{
  "num_hidden_layers": 13,
  "hidden_size": 384,
  "num_attention_heads": 12,
  "num_key_value_heads": 12,
  "head_dim": 32,
  "intermediate_size": 1536,
  "vocab_size": 8192,
  "hidden_act": "geglu",
  "norm": "rmsnorm",
  "norm_place": "peri",
  "norm_eps": 1e-05,
  "positions": "rope",
  "rope_theta": 10000.0,
  "rope_fraction": 1.0,
  "qk_norm": true,
  "attn_scale": 0.177,
  "bias": "none",
  "tie_word_embeddings": true,
  "parallel_block": false,
  "extras": ["capped logits"],
  "init": "uniform",
  "init_std_qkv": 0.0281,
  "init_std_o": 0.00551,
  "init_std_up": 0.0281,
  "init_std_down": 0.00276,
  "optimizer": "adamw",
  "learning_rate": 0.0016,
  "lr_mult_up": 1.19,
  "beta1": 0.9,
  "beta2": 0.98,
  "lr_head": 0.00582,
  "max_grad_norm": 1.0,
  "warmup_steps": 267,
  "schedule": "wsd",
  "decay_fraction": 0.747,
  "decay_shape": "sqrt",
  "final_lr_fraction": 0.0,
  "batch_tokens": 65536,
  "max_seq_len": 384,
  "doc_mask": true,
  "train_tokens": 325400000,
  "max_steps": 4966,
  "dataset": "wikipedia_en"
}
Each number is 128 + 24 x the weight over the matrix's rms, rounded and kept within 0 to 255. Layers, rows and columns count from 0. Numbers have three digits each.

# layer 7 attention value, 384x384, rms 0.054, rows 280-322, columns 320-383
132096094081127119169140145142132115144139130073152107123122123153149128123128157141138150111108104158103080109099099118068145089136121133158134146134084131152112101161115131174121121114163078
136175084124116084117119158151121107145122125072142149120108115121102162170108114086122124145114083148145141148141125167092131106136106099136130151114098124163107159220167163119118133106110095
140107182091124118140140176125120085127127148152115138100144136133162120145100093123143108096124146149110119119170130131118173145143131120148122148128094114148153142133123165161129103118129117
113147156150108135099138135143142139097135110157119100142118173114128106156144128101139116131110153077154155178132144120137170121091175121043098117126141107098097157083144125130143139123134136
149113063088130138115149122135143156162141143155130123065087144119129119098116126079116134135147106126128114130169097106107131082118190144153124121051143145142146100109088143158136154140129106
128136139173157149123133134093144094149100173152154109102071143086152084119119127136141116110132144128094120148150148124114136115109148134101151113142123105105102114092095104083133153159132143
162155061127118113177149118114140126150106153118139176093128095103089123125124133100136105115097113150097131155162104121126122125111110150152152164114112091126155161125126132156109075106115113
144095165138085151110128148144153123154124122107100144201162146140114133160141128101145148109144149146146139124147135112118166130135103082150136152134134142149140107138148094172151186126138149
114151118178101098077129165150141109106127134090095131119094135118055105108096126110180161125118144142055161108088085145176156083121098123117109094112099106141126130129174157124151117138131112
115117124108105104121120120117144126154093138169134100171149087157129129124112191146122107084164132160117138151125145126126142117140135112121127101112099132118107134087154156115108153126145127
151151138135127146129105090125089176148121167121137145144171131133133124125102139114101123132147130131133145125133170126092154171128142100126130133087155159111131109141167090115193133141144146
147112122133128123099098132141131151111120124147135131172070130135203130134105194144151149109142105114135183112114106142118157151113111125126136116139160125139120101124148088085129159131156143
146111097105112114101117137107132152148157117159120121199110144126170093130078122110134134136134177120129134142089131140124137116118093136134101088090131174116125102107105140167132146124119121
118083106104114113116144141138153151124126165179135105129127140134158121121146134141107133114166135091126124096146128131135128144117146147121154116128167094126114141158126134087167129164148122
141136093108171163133116149106127117111146098133128123155091086097157140134117149159057081116132138124118171146087105124130158183178084144081135159122144116104134136139145109092116148080173164
109129158137136134146098169120130142169099113151123132115151137133151128117129113086161105103183130147142115134152131099172136119112083155140086134083126137153094115120089162182124137103139131
147159076161112159113124070090131101130094109105147124084132124104145133119154122146105070153141140117119065108122103112134124144152136151105145151168145111083130135105117150146108109133093142
170141130122113141099135111145141170127081163076127101095099118109057125110160142140140107150137138144104113114110077131081106129169122152121121109143112152133110133138116103090168195106141163
119122146113174124116156130139122140129112146126151100130071120098139145122072105127125135102137114138159134122105093116092127111109146137129166122157124146112114071117180112130085126109108125
144121142116138126185138088143142115150138133125109159122171099115094133122115087086109131059114161111081101137146114145153098173112179139120156103109177122118086116065138171111120128152132123
148138138154068169120125121124113123134150082132108130120145126113128150124125199141084085118111141112110140137107125141074100185149093119109080150094151084091146155120139146171143138125163140
149132157151125141150117082133116156107091110195130139146144163129112141106126076100120116119159132105112163155083133091099154149116105083129121153130138148137065116160132128143125140136115108
104099110159118098146128097151164118120112116136093092101116134147112106115115170076177099102142139124094148152175123112106154079089178141140126131128159158162124130112138140085112112135089116
158109147142152171172116114081105101137125130138147124108112121153133146151099177108100111132093121093125139122118163115090152150101105140127103163156124119119154180117070096131146087101197128
120168129132135145106112086092095090146134097099119135132096175120128115134089092126112095094114122149118104131125117125147162150134143132129093140088108106106119121166133082155175123095106158
148139150129119131171114152159150165090120118072112115118152177149113130162116121174133134128117135117111165154111129134133114126094128074109091148148108135133127145111095092153154124142144111
135117082093103115155087105127155139135088119108106168092074126126181129078123182127145123122120151114091185141110116118124123104123067147171113115110099132108133133127174111151123135116164183
115139172095111103125136110141126126106138093119108107127096143131166115118114162133172130098076112137071162140091123107119185101103124107158089123121134126149124140125114103118171153111095138
140117158172112145101142201083131157125131140120162121105141137124126147114133130159094112175093093101132126110155119092159138152130163127127137138083138149098103097119160141143090090130130128
128129119067146101126129130113126135118174093146107139121149096156138111151110162119192159113111132096143152136201117136159144095145189123117122125100117123175153118152105141128159130152150084
138137109144161138164128175101123092107139134111114105112176157085151145109082114114119113107149146084233125120154086112125178131136137145144121131116115102157153136149134097165095087172173140
102113121111114104102141151129140170138125160083118105175157123160098120147117129120140126167170101142172110104137124101154128104116139110140102113128099128150181133121134086064133142130113123
126151103135120153163145111111125144126157138101116108147140081127157157132112151131084081101114152116145094151126132159094165142124183050094135153160132125114110131160130144182168178154143114
113146147135126131109146124081125156161186120116098158155114111127101109105111177163107162100123140127144088155133144171120105085123168100136148114162118092116108118118171140143108119143122111
150132137130107131153127112122127158139146112126134164125128116130142115135133179094129125112130097093117131127098090109109101141130133098125129124141112078149156123161144187128108138146105124
117146147100106118140153160149124110128136118163113146157155102108186120141162087093135126148107134136145107099108160134102101142145130128122142118148127137084113141135072137087089119116113091
127133139166102127087139102153139115092136130173135089151127136131154148135112174122136124149081149117138120098171115107169087081140157130132129116099159126143167133120173095100183126103104127
157117125137131166119134149100119148142170124126129134115135151106153144107131123105101106150146104131113139129132173108116154180112176112111110150137144130083146091157155111165095106120140157
145172129079140141131091132111156125144107159157156130147034122138107112116115135115123155115115126133158113113142129105155116104095084141123125106142141091117090099181132101140085144069130146
147178122156116143146096147121111166139139124133171119104117139125111139134124128159094091135176137117077182127126106156127103160111115109115128119133166116128157154138084123115082100110174116
105126138116156159154119119161136109114140103099122105151137097118138146147065100115127118110108115134111157160156152188083159108113145131143094166126119137120138089120107130135104143135118127
125120126146102116121132155134114132124118124114132135132127123151127109126139115130133154140119139157110114091112086131144129117128143133136155146132099141136091145131120102127131151150170174
122148111108145108135112106155123127129114096177130109147127092110122122155122161138108132146114134115113112129136131100144114131129109147143104156126104103111147132102139128148140086121130140
# layer 7 attention output (transposed), 384x384, rms 0.0512, rows 280-322, columns 320-383
071116142099143143117129162143123115114126124099190133168103139154144137155093173113121125131127111130108096071118114155084179122136146174121101147152110117135119137116095155141130133139136129
110144120115107145137122107107104100119142148124149116123128152116140169208090095097072138090117094099147098093128110117091146149099105122088106129157130148104169108133115156111116140125113123
178127126119123101153148153070098141112116155139159093066205136130154121179097087134131107103118150113126126090122158154135158125144130147121107153144128109157100155143119144154138106130106132
132146093168115106119156120168143141098137114113087108142083114104128080107117166121181125101124125131132162171146127109130137096138172073100135120085102124154119135168175134136114077101136141
110117064102118118126172104125136112141145109104176101073153075107142195152145098126112097195169158133131124056112087129103142145121179149134092089117143091117117081105074117121127135155136166
124129091155142118120112171091096133148103115121132119094090158107145078100124120107143112095135136127109147147132124129120147142157137089130147128165121159158138100116127111099110136121135140
139127140142107104175138161124114099134151131135177156088119161113117159115075131098135101110133148129175123109145086153156137145125127156134105147132128101089172132128123177146094108150134118
126118134149080142149145120122127112125094094122130091198137130108114126133110092097116149160123140142104152091119130140119149143150100106136177113140153085162135129106119108135126165129149178
128156147166140128109138127144139130114123143068120143110090133138088091095118112135161130102105105136083161187084098115159135118137068087098118147115132155149137121181147122160103091086147161
121123115113115133120121127119148155114146110126126110135159127129100126144110180114100110101136149099092175156129116110188120140128135129110136139143121140107163120127138093145125129129164207
092101127110150136129148103119128138135097146122135111150193140152140132162127137107114128115151124131144107145129127126116136166102176136144142146125152141141187084084141089116174155149099138
144135102131154146118074109160147154129133158114128162134097155139170103121169191116130122100164084129117167138132132042142131157099126142147175128140109134136159114103155069071161131098133093
171125130136111100109144129117141133124160116126174117168066063104146109125063108126139125115122184113124121143117118135104118109145136128112103142105167080130123088124133140121117118079141131
128132093115109130123087170180147174157109142136145173164118127106142132126166114153109120164102146155117101102147146108165140133128126130148142123093124116103076110157153128081172152166119131
089140129089122143131129157113106151127140112124159099166112095129161179190113117114094103090137125115160145087113102136144140132110091182131082141106157107116147112107139122088123123128133137
126114091159140114157128154128121115115142118131090134101137147147149097101191103078151118106151127142135126156145133106128136163101132147103148128126131125130119124140091135157140101153142117
152130121121108137114133114131140123129102098147150089104153121149151213138148127141117139141139177090114088085136093152132133158142108155162097148169154118108131128063102153131078143161129162
140123167085157125108070146078123118149117168093123136062112186144082118135111150133155090179128126113125108142127113128098118133124115130135121134092089113099141157099119101118142157143143123
091157168132140114139143125117114157127104132141120109111091118112150165160090130121128105155157121123114125120112121189135154131108133149134110115160124159107109068078162147121127133150081129
127119126112141134147142084166137158157136100127159153100202094101096135109114123141102088089115162142145112122133103068143129133122146133140139137116173111100124150101132155126112147156122149
137107153167131162121171097104144136126172103112167124147149084106112189145138137090101145111120121093109119082080096151052108139146094182143109130064154085099165133103133143126114142111138149
148161113118130115157142108120112093101094116202109130139153128148097137096112114132136100107142115166118158139113093110089119129110147110151129117113142120135102096136138113110145133117127108
144135099131128126153136065116133140113148114146056127125075143118157114156117169098157132124100132152099146140149141141115141109149142101126124088118113178159148188138165160092106077140114140
105141171116150126127151134109092112131144123127194125130151141156129169125133149099116127163116145101153137080123123145108158140155117181137119138131100110147116133111070108138130128123150130
117153125143100122142140121099099111161122095105133101123110119131137156156080124153087095095093163110130093105135099155148153131138107123113101129125146094112122108142117134167155144128130141
122162141142130144130150114141101146110118101089130141142152132156139118125097146174149177131145148100093134160120136121120116110149135118098105128131150119176117122111118139113071102158121129
151135121106133121151099111129143138107115127139101184113068106163140095115144181141126083100130174130094164193120150143114105141144139115110115155114122123129142159116142120194135124109133150
120172134119097098138148122124104157094089073097120116156070116122151075147110137150182119135117107159099150161078162133135163095134102107145178165138092119131108118149139142110137118075099121
114116186130101147123136157073089118130135167153118124082155156107088161156137102115109159184111153091120089097162136092161132153086110139110141119104174109094111106151137091115109148141125132
132142113099137104136123143105168150139173097140090149145125118121147085105117118136175127101119084140117148148173173132126124115142180104096141134104108157129089162185138131142175157105157118
127118123104107133139137172073101079084144142141113105126129149107122121124101147111133121115175127153186112099130135094129169125117154136069134161108115135129155173148157139163130114118112109
133137062120144106114125147143149117132145103117089096174138078134131132163107123126150125168162090135106117104108171136124124099097131108120156085100092124121190114149145108075127122124106090
117149134110091138149133111118123144110136126133173142143145101105122191148104132111101134098110147104118117117142083120072138117118122147107074125143137126132141148090134151147151153117115146
150113140144121133099131172125122134125141135137148134125157090126084129163097163144114134128134145132126115130137116103082098089112136126125125156177173118144156109170177155138130139129144112
145128143153151105160149117117158095099156144129133125126153117185148136147110188124142121105131136133101134092192062131157113125122128127146108126142097113126161104156148168109094117151144146
113174148110157128099126133148107128090117123148151146141150121102140093145183107100171113130125133118131129151166096097125135139163099131136145110153147154111071132121060112077113108117091126
171135119185107143092118098158131132093100108162126098138122113123129168077131184124140121150092146123140113125134124128139099080150139138154138157062148108158158105109160109115133122101140155
147135108149117109135154132128129132149154126168159093137147139163141194150113109086109115137143111113122118068110107174083151147137168139109095106156132128098129096138103132124119142159136121
132132112137148105128152121094132132149155156136148107102050134130117141135108107153119123091126189093117095119158151170151111177108087139105078105165157137146112098118148122116110126116143116
116107133146139144155114140127114103159141126116179138131142128121132169181139130135104141150157126103097139106133093136133167138136074144129135116179162144129087112128100109086112132097150147
144116137111105128120118150156131123151121112156102124153129135127096175169113139123125129142150092153150171077116128084107082133188125097170160112142142104155135108115136125120112119138142138
180109137136130150155169105143142127124157135158124120113131160132155127131136128128125078132152135112149131120142147148122130160116161108127129100118145087108132112150074116110160129124099110
143110120096127152108136165139156120154132134106153147121079139125124082154137146133172145150148111147113129118114161119118160109128153128067172086116104125143128124160139129105118122126113088
# layer 7 attention query, 384x384, rms 0.0613, rows 288-351, columns 320-383
045143154111151142086090106124161127079170134145142114179152122174111155133052143131134122105160125146098131118100124160118106109092159118087124079125127100160139170111057129083085136203142109
118128132119149120154121146118094121125131119135132132113107150122133134150142124123115127150136158149135121113129121119130112126118141124119129127135139140119150129130097137109115129126144124
152136094113115119111127121168103156125148128134117115096140109119114137151129141110118107139117142129153093116146121098135110129137144131138116115160121121124183102118119110135153136104147117
117136110174109122125123157141124106129131122108150119117147120137118138149141134082114141156122137133148128128134137091148157162155121113116096128152155136123139142116125117110116103132132119
114102161121120142133139159135151127129121126106118108149096141139138148120160097119127112198129103144135127124121119110079147152128129114099117131095091153123127132125114117122124105102136086
140128104117097137148132140133131161130132109151113136135152134126121099102130156151114134110136146096125088120097099128167106094121160124138140112116156122098113130151113116150138133144142115
128120118137093118064116132120109101149150135109119117119142120150136133136140121132106149156116091158155121130121143122125137142157131111130128137129141144134105137090155132125173144117133123
113166096134106134129133109105099140111140125124113129096124102130123120125128097123151105126144098142123150121109121145126143140168121145139083120137130140134108122130095180116123108142109107
135132148135146128127135131112130173141132125110142098100088097114138111112094143122144085102145147107137104120103047156138104086132132146130154160115127138125119092153158110137123131111130176
121159199144135146146121114111121138112122138137094179132103096114209135082156089140117114147162099110143194141128110146123085078177101154155134126089107086133165149143077173071106092102105073
093130104135108122106128099160135145096134120146082158102093096105143113152139122106113191105072113139112121128157145105155155126164163127114122145115117142145086148113116124118133109102065132
111116124107118148111146160116160114137112120139139165172124107130125115129103162159132126094069131149140132112144095180161134112083146099127136120135153116139129116176091092132179133131117115
176099104137082117119149169132135128134128143166101140103114124145144144107143131149149127137173129110124165104147131123123109128110136105117092147134133107163150132179179132149151184051129141
137093079138183103177161152149122113137116093141112168146155146086142117176120103099150125122153118096137104093128129119120132112138103164155155119103134079135113142145108130116101100110089124
136100130151084187091124118105140161108149112042106185093127160156146139114104137164135111076117103161135142143120119172097109152161141068155137148121125158133102138100108140120177161144142153
120115146094078122114116134148126140129114094107123121152102106152117123150110108100142084171086165139128178090128138148134112118110123116144104110150118152110111126123130152060126134116147100
105143103138125123105145143124131136166142093138136142103141121134135105127104136130110123122146124120132102159128137112161140119094135114101140137105140121150158137138104105140112120132128120
116137153128119132095116122119127152138140137136104134154113115116086123166130134147129118099130154117107133126123123154133086090117127151144156118125124104115133136140116154124138148137136136
126128130102129129113096122123129156123161115144117129137136118142139120136122162156131145114131142117157145150112133154128104109112096141130114135139135121126125135128124152128144146133127140
142130119126152117082133116137095123132148117150120107113174106113123111132115149136124135116145135140138116128130134121137106122153107132147123124130157119116157113125112129151162129144126117
129136117144124125103134125153091134126141119114114139140157119137114125132153141128114144145115137116130103146140094115102122115157133107143113122143121128136129156127117135120139149133149134
115131140110140114184131096114159137114125125141119077144082130124153137095095159120144084094131134092125139115116140134115113103115120129107150135123111135114140103135120107146109112133112155
105124085136100148169119131123158150152143126180113115101129087128115119109111114134131132121130103086089106133114111144166130130115154143110124111140131099124116118136097095119123148155131118
171119156129138086114152155140096129123122127122125140147129180100170125160173135120133144128105150108144133130115155131126114140102124130127115125137075144125151120130144131129134118068176112
143102154130126131053140135123096088132114124094119173138123126143153123122136125112115135129118123165151131134132145126107140101150096123126137131129097137145150147135160130159158118095140120
101145141054134139152153115130127104141140137125109116124142140115100155122128145151133120115123131112155107123147119151174125143106154127131104142147147126102151146131128116107140131086150129
156129120117157139115096133130087138170147124106138092131165102136182125110142118127109135151089123132104139152194093145076101076080105100118133137124134149153144079158170102156102115142100120
122072104146107106110067155167111061091166116117120114110128140150119131082129134147148110103123114168196171166127125130093107124130141139137126128140142170140138109142138088122115078164111150
099142134149149141130083117122160136164134092086120144131173131104118130130081136126115102134084142139089177175188125130108148144136126125132150124126115097128129119137141096169132125104125140
119130143159080109155155124117123121094100097123132105147135132128148114159102134151122102115144155138132170119127105140127094156149124175150123131094088113081139154109125134140111083120083110
127105137131111127114164105119130183135133090152113088133133121131136130110099133094127137134097101113098117145126104161114114122134131107130135150117128151126117115147157131132162182167159128
144138100182118128099110112127114143122119082114155145112095126170107125108103137118153098099132115187133124143096102136125111120165127165151167123137123158111092110136156159118143165122091180
107121164117137118102129178145139112088128096134158078103081089127159089084134162103140105064121049142180127152168115209107135065141149094111183098047161143132120044187112180114114212132077141
165169096136130159122141119093109173153136168110123128145161111108102147163138094163116134175113191117076133091116151058152128155089090164120109160171124146119094176111128116139136087102150104
113175121102102155138073123103154142152162143117118149146142125099160156123142105177098155174092146070069122127130148044129144129129128097114100188143115145153094181118121093111140096165174121
101124103108093157084101133106163190147155148127123143109142118130129116144149106200140152152107108088140099135105162109115124140130141132090127139112162154144068155111138110141145119171123141
205111132124113130153148115162099081100148161145118109126080113117111126104153169098122090107147162159140106107127139136126107129131100102150102109153097108136190117135140133139120137104145110
074171123127127160054093169051146191171157147143156155087111102164133117091164083163137159163141093075077094126133144150210153121150121123107146137088179150130108134138127175105174102176114143
114084098148129149139160117119128147136130146116130141113122151134134134124122110140133149138125110139119142141107137125143134099130098146110145123121115125118107122131090159132127134148125132
167090116118084122098148188141086106125106117114114152123128138129127142153155110126135093123157061154165132076146111131084114123123112121136139111082108134118133119138109090137155114089118101
111107115157124109127105121106147115123160115133157102138120138151163126121140160150142149116121130099158127128113109117145096107109131128108149120107121158129107150132139149114141130152145130
121123147104134097139120139122116085148093128151128149119108110108160107117138108113147120090164141143119130112050114134166123147122118139136107124166076094130122148095102121088118150109132122
115139157106116123096119132096138168150124095126153111096137120135139104107097119101127109134100166086119075147121085140154128093106142121097131109099111135104137125135157173147161165109157127
123117111149151133105107137156121110133162113146084161161114143126105161152116144120137111101118144122170116132135140109125155114174123106118135169127131149126137124107143091146111141129119110
138135129107146138132144154114103115128107127120133126098132129123083138108139140090107139128107126106124125185093112133140142133120107115115127136142129162121158122158157132157142139112117126
157114109138109129131147180124120111128133129159130158130083141113119115115160113109126134173100077151128140126149153113107140113102141128131112148143128141143121110131111127140147152162137102
102142135163157127166152083161111135134087145117125127134149150107149140089118154125125140124119134144114134135120114122111142162106090151149117140143115141134141126152121126118122160113124133
142162146113144122105118124138128143130113160115119121094132129131110123113120140141120133141111125115128125130117133151101113117138095115125106126129139142141141136167115142136144112120123116
136182147143163109105157089149159152106133137114151088131136138082127087144076110135117129085140158118181164148082090096143169140134072173105155118164116109110124138148110150122130141137076127
147109121155144170128115123129105169147168154123102187132086141157124151095131110136131150148134101161074101138130136154129130134124117080138131169125165177162115088158162098114137125128134167
126083120146120156124089139121141138111163147139101194074072128154140127092160106118133155102146056121118123148135141146157120108176130113151165105109143180141130123120123145158176126169117166
124127146127106172126085138093145139131143148152133154095107118136119134102138111142130157110139109101097145131136139163172119093140133141112114134100134156110129134120117176138185151132137162
148140149110123107134164109151104091092092134118143093147160155094120129153113132096109121135120136143148114116119125095068106137113159128117114131153124130150136142120130082115101124126139086
137126158142114153155120135122106132142137123118138117096064152142100102086122135146102128170101114115118119171143123159158141104113102093131136135153141142152128086163130117136117156134128125
157092117140107092118170153148119104149097110113085136112063096137099129112119157100150095119147088183184129101148133177104150113166084103116140110127096146138123102115145141119122184140099093
097143151151116127110100091087120176100146097136134118130153169112153106121151099152126124117096120108124123130107082127145102145119134136127101123098141115128116175146105152124158092089130136
143115130112174145148092150108151178180131145128128139109189111109121142095137133156107164096143117134076123135109091155157163093104100142111135131094120110161142124131111117175138146142107144
138117120102129146088130169128136145148140158136125148121111161140127134140116096150163161108149106099119111091129122132131147097121092122118165139136115144117148130093098135102142143155162110
136112115119132102078145174118129124135090138147173112110154153144130124120112084116120146126147175143103091137076108170160159117109094114123144122118103112115120115149107110150115134145161145
134106115129138141118151142163110106113096147148128153108132163137111140132133168132143138138126143119130125093120117127138108133165114159126162126149157134132103118084135109099139135109092153
121125150125110130100120108135145119110160115166103149163103108134119132137097158127134148146140150202162128152133141124150140120141156118095131121162157115127129125105145107119102115175098148
145141128133125140130135123111102122113139118141104113129130136103128138154105123119143099126109186109123100163154121121121102119124138096129146111142152125139123122118155120132118130115140142
128121146118125132140117168129125101169102124122169117118153088099114120127159113106123135151121122118121130111113120162166164096138146140130128169156115110163130130125128121138116152093122095
125101109093111148157136154128150148139115117127104170134127128138124122120125134090121106114144105115129120092128154149118154109096169134130158126114098116102146147122094170101154146137171099
# layer 7 attention key, 384x384, rms 0.0568, rows 288-351, columns 320-383
132130108121162127117109118131127114146145149120142153171135136116131123115137134135123135121119125117133128141101129116127137137142114143136120134124104132137115139138147134124122131119124127
128122112113121126126113129113134126131098129121123132114125137123137121127132118135117120131138142105116136087108113132160142119150119129133161142109118136133108113116145131115109119121116143
121137110131094136161116103120128129141158115107122144126155130152142121132151119142124125110132146108123133121097146126135138122157149111117141131141168123117130120153130120129124125120124126
118143118123129129140154125121113119129124122139103145116121122164120125133130122134118147143122142126131127123145123129139126140121121119136146128130150149125143124127139140126140106142142141
122141096145128128145136122109153142121127123135123139128121130135157123139116110109119128119135142084116147117098149152143129109137136132145139117124128140119141136111129138114125101134125167
143110127151133125131147141124129128109129122146135109150132148127122122112142139099146139143118124132144144129145117127129125146116139131104116140121094112147121127137126125147134136148129121
133137118126133133133117115141106137138130124124148146103120119123140138133146106125109117105122126132107123112120129126110120132146132144105131138116111131161145124122122140131136135116129132
129140117146116134125133117148136138112134133117117113136133134109130123133137138127123112132110151113116151134123102119143114146133116135146131120140104094111122173117104120113107113131118124
103121119124122117150104115157118148119137136121139119130124112118104124156119154141117126144121111159125135112148119133124118123142108105140097126133135110115135120133106132129132142128125133
127104138153144155128113126096143111086135134141126111122110134123120083130166123140065152126133130088155177123126143124124119123112143117185116199139121113102114120191138163123099110124132134
148050124138091120161143137106172151085132112124063140119110146093119203120094102126038158145132145093158135148086112148129105076130135152131116132119140124105141153206109097091116128132104155
121215110133182173158120123083114131185150166114170114139172127125133176113123139129151169166137111059128100146113148147139126154100118039246132079134117153117153092210122128148152124127110066
216130102102085110105135136164066111162159157152019119142140076118104237149142142147100097175113137129128080094159117184102038072096127077110126230177124172166122160172174149126115135111107086
127158109145103104124128136189164175142148122117038132116132176092067000167195111100196176145074111101075156111180127128129107081108130182199125153128137124255138130163136144110169131137109101
150098103169094255130107177082096147136168117089137139124126149134155222139131143169050086147096090133146135160115163150077087180126126134071123147143138115077136139085115135144119141110142150
165139194131185111105172104146034071138136136152064124159143107156116065147129070125153046128145130130118138091176178177112145159113127090138165137134123143077147119141091140130138128111158202
127111156137133126104152115118131134125118121151144131131141126142135113116130132127120107145118157114101139081117127122139124126132124129131128135137090133115123135093149131138139140129144148
138133133115134104140102131127143103157155129124117122141143127141128106130135134122148173111128127095138128131118116113122129114119136122131123149132100149114111110143098101149109111123125094
118119134118127120128117129111127102145147130124108146138125148135113124127136172136124135126128112143144153115127146111100121139113166110128134133143108129129147140155124097128123122123130112
132134131109121124122113129137125112154138133109128129135131119139118122122155109145109119125136122121146110131139135110116120133124138131130086127122127125130146131132105150129136120108116121
143130119119114108102111135118123110135144139125120138128126126123148127121143125115124121129124138141138128112120145115127116143135134121117121125129120122142136159142114109128155125100140122
124112130137138138117147138138135131126103110142111106157106128123113122136095140113133144130144121119103136151133116130151147136117094088127143130135162133121107110127141127137116136151134143
118128113132126124134112153136133146100147103132119128142135131165151114145162111134118131135151144114144147148120158113130116152150146121134121125121113123122128133131123110137097096136139149
119153127110119107130137118134121123123130124126104113133100125111122134128119131092128119172121112125135148108143115121137125133117137128123131095156141141130153129144121134113164124121137124
140129127135100123147129119119110160134136137091191123130157095125139124132150130145096105123121119100104117108105117111139121132129128179118123100137141122146147120167125146108146121113117108
118173115140097161100143123142116122106122100127046125110138178125121099118141131123135094121087100144104105117134126088129115118124126122120152076115137102132135123143157139126138132135116122
120137151153125147133083125133158152156158125113137117137128116123133075169133143140064085105142155045125135156133147126088169121120107104015130136133153095086119123128106098164145100146085164
174129096120168077152132140162116099111127135114151136092154146135113141125149139156134114147179073148170182160103137122055041183169142078000080106168145073160169151149094133139115095151139128
092131117114136204178079129070166173175113153116175132134139139063099094049091123155092090133165134152127166107125088088134160172152151137140135136143153077058147110155127111128086153096216192
135020082097073048174129126123106135075112133126101082142140126116119129138098164099178058142137150134106196095119132113110080134138131145169140070162115072078116107091113144122085111131085128
121078116128132198157150121120134146161161114082192138117157112086099212152078121107146070149101140156114122115131135155100165101138133098103141105107157084064120101179144135120143155122133086
145082106154137150157113103050063098094125152126134129115154068181117110107108124153074071116145126163113084152114103147097157141138109123166151178133121131069140113127143120149115116136137180
122105129156136160112121100088123128139167127075141182098138120169203146106077092134123161137137116141137123225134112168123135106143133098127155133087102173157105068153179093098143122181126217
128115136091128099192156129186068077075135126121137089096131122058110140167135161087121109159073131149100134049190113059167151133077124166124102129164130082077118136105114115144125087076166102
124173122112127103176162135218118106096130133124134082122130165077102147159110143056078096142096134183131153113162128085143163177061137133129087126188125125123143112140139128128109119101171130
134103117160137113123167104171130086097151120107067105103095166073123136136090124064126098117097097166159138122160094111128127135094133125108119114171170164143136110166121119109115147157110143
101166092113136127120112125107132119114105145105184115118163076124140152141146137161149120156167152133115181153114117145130120159149126140151112116118104106139171166114108156136123104107147100
081124126137149179144042142087161146167152148094127164080087102171124128078138099190121136090168104130149113160134179160093132114136122121134141120084136118138139131129126093172143132086091155
080071126141074136133093130151130152117134101119120106105106153168131120133110114140146118167121092103124169123142131158084141125102113147125139137152108126136105124136103123138146120123135109
187130129134076138121155115115090086136117131131125146144106151147139130116119120119135095110102164117139099125112175167165152090127141089139163117151094119140137130130177132106175142120114110
078099141121115122079049130088125116104153143141156149110136129193130097098144090205164174122173071076114130126121120103110062111175135138115161127111124192111089134105090165158115109140117143
155124126100131108133111123149128091100127137175126112154155094119141102125151120109136135174126170123124179073153148152148104128136144094130152159114137077128159157123116101135098127101114090
118132144071103177160129135079157152139114110161177133151152093122124108129141129105109154088108173087128106158093100155155111122132148132141138110084113152100118103139152204132150150145129179
139180127120158115083157131118131150146123169127131119120113094089094117154151132120116150136115131134087113138170153114160166138156132103137083131146181147137087139133116138125135098145138123
168134156143163087113146121108132120117093112144138119126153086100147116084124139136116137117128159111098132127156113138147113142143106114129118123124133103129137100140167114106127157151115143
146117141102150123143153106140081161141139126132150124110085117087116121100118136122139116092114121127122128140110138113115136125144146115143145131124133168129141104136134138112161129128074126
135160107144129108117165131159125137115112135123103122153107112116110128168108117092117116169098159103094128105165147151095137139132131160114139127188094153128121106134102123138137126100149143
093152134139133148171142138149120153148133137133119140092118127114118127107107110174124124125144122084106126146117112129154164153139105137143139130147092138136122143109115155128127128125121143
137100132116172158158087127081137153177144106128131183131158108183165145076153111142140153101150086133108107168117123166114134078148167102111171122080161131123134118115138124122182159134111122
120201118128087136182118100133129127127139101126134124071170132104165127157142131107079134117089175149079155154173058102145128121135176165123067145133096110124136116161087131140105064162155149
098136139184118134131123131138134140153154117102094115126105123126167143116087109136112106114139089170161137132126136172113106155150153085115127141118095123166148108130091094108097133161131135
115130120144138150093087162102167145161157132108106160147068145120121156086111084166133125145147083123145141131144187184119109143120104089119129129106129119156087122093122127136120138154114139
176125125134098101172180110128126098107110128166130088140202168109147136139148143112133131135116143127125112109124107099132127120130102161149129139172132109123146133107122122115119109107141107
136107152137164135134144120096164125155093106102160119123126129132118111153153138110129109171151126144156104170089118141146148158118150138112116115132131106138145126168138132182144099109099130
168081090116127078131170135183113061127141093103122108153111141153115125152106138137169078125174103148179105083073132150073106165100109072135114122132138159120181119095148123085164211089081128
074151103119106173128108180124121168089166139097129135122149138142100114111143132158125120179082135093145124140137146113125101117130154141110142117128139156117105142135131169171122100094145099
079160116098152171141139121127163146178135140154125127124128141127127149114102116129128138118154097110124144128164149149087164122121132119123127090116132130133126085160176089115141164142148151
102159106121139149096127170130147181185138130096168136132061105172114125169138095108136133164142117153152167102119151138131115094125106122132145144104134133138115148144113137136141141122121139
134110133131152132146157107111120144122132113107151134134167099128108121156102131091131115138094167137091117108136136153151146119149130161118171091134132143104105139113094127146156153111121135
165114099099104131112137129154127109175123137121151140120095151089116120138110119127139141107147123130146129100087125115137119133130156154113097149150112140126120119127147108122101099148107112
149121142112108113080128101100122139098151142153108147123088132136130122102136107101142187123117069155129121143142164103146089153142153130107149096135130144116117130095144150091110114188140120
122140139137113159101107114085108132110149170147162143117161101117135123114108127161146173120137121141112127122117105130116139116162158112118115136125108127141113138124102167132087126178144169
133134148121134146183133126155160121194104134149112120121132143122136096116104138132107104117153167116151097155111130116153174096099132130124155121128146126149157126140148076117157114087089146
144140127101105144186137131126127113148096125137130119188147111152135141122136145121105123131131159127160134125119122145127121076121117098142116143119107142150147150106121167101128154126138121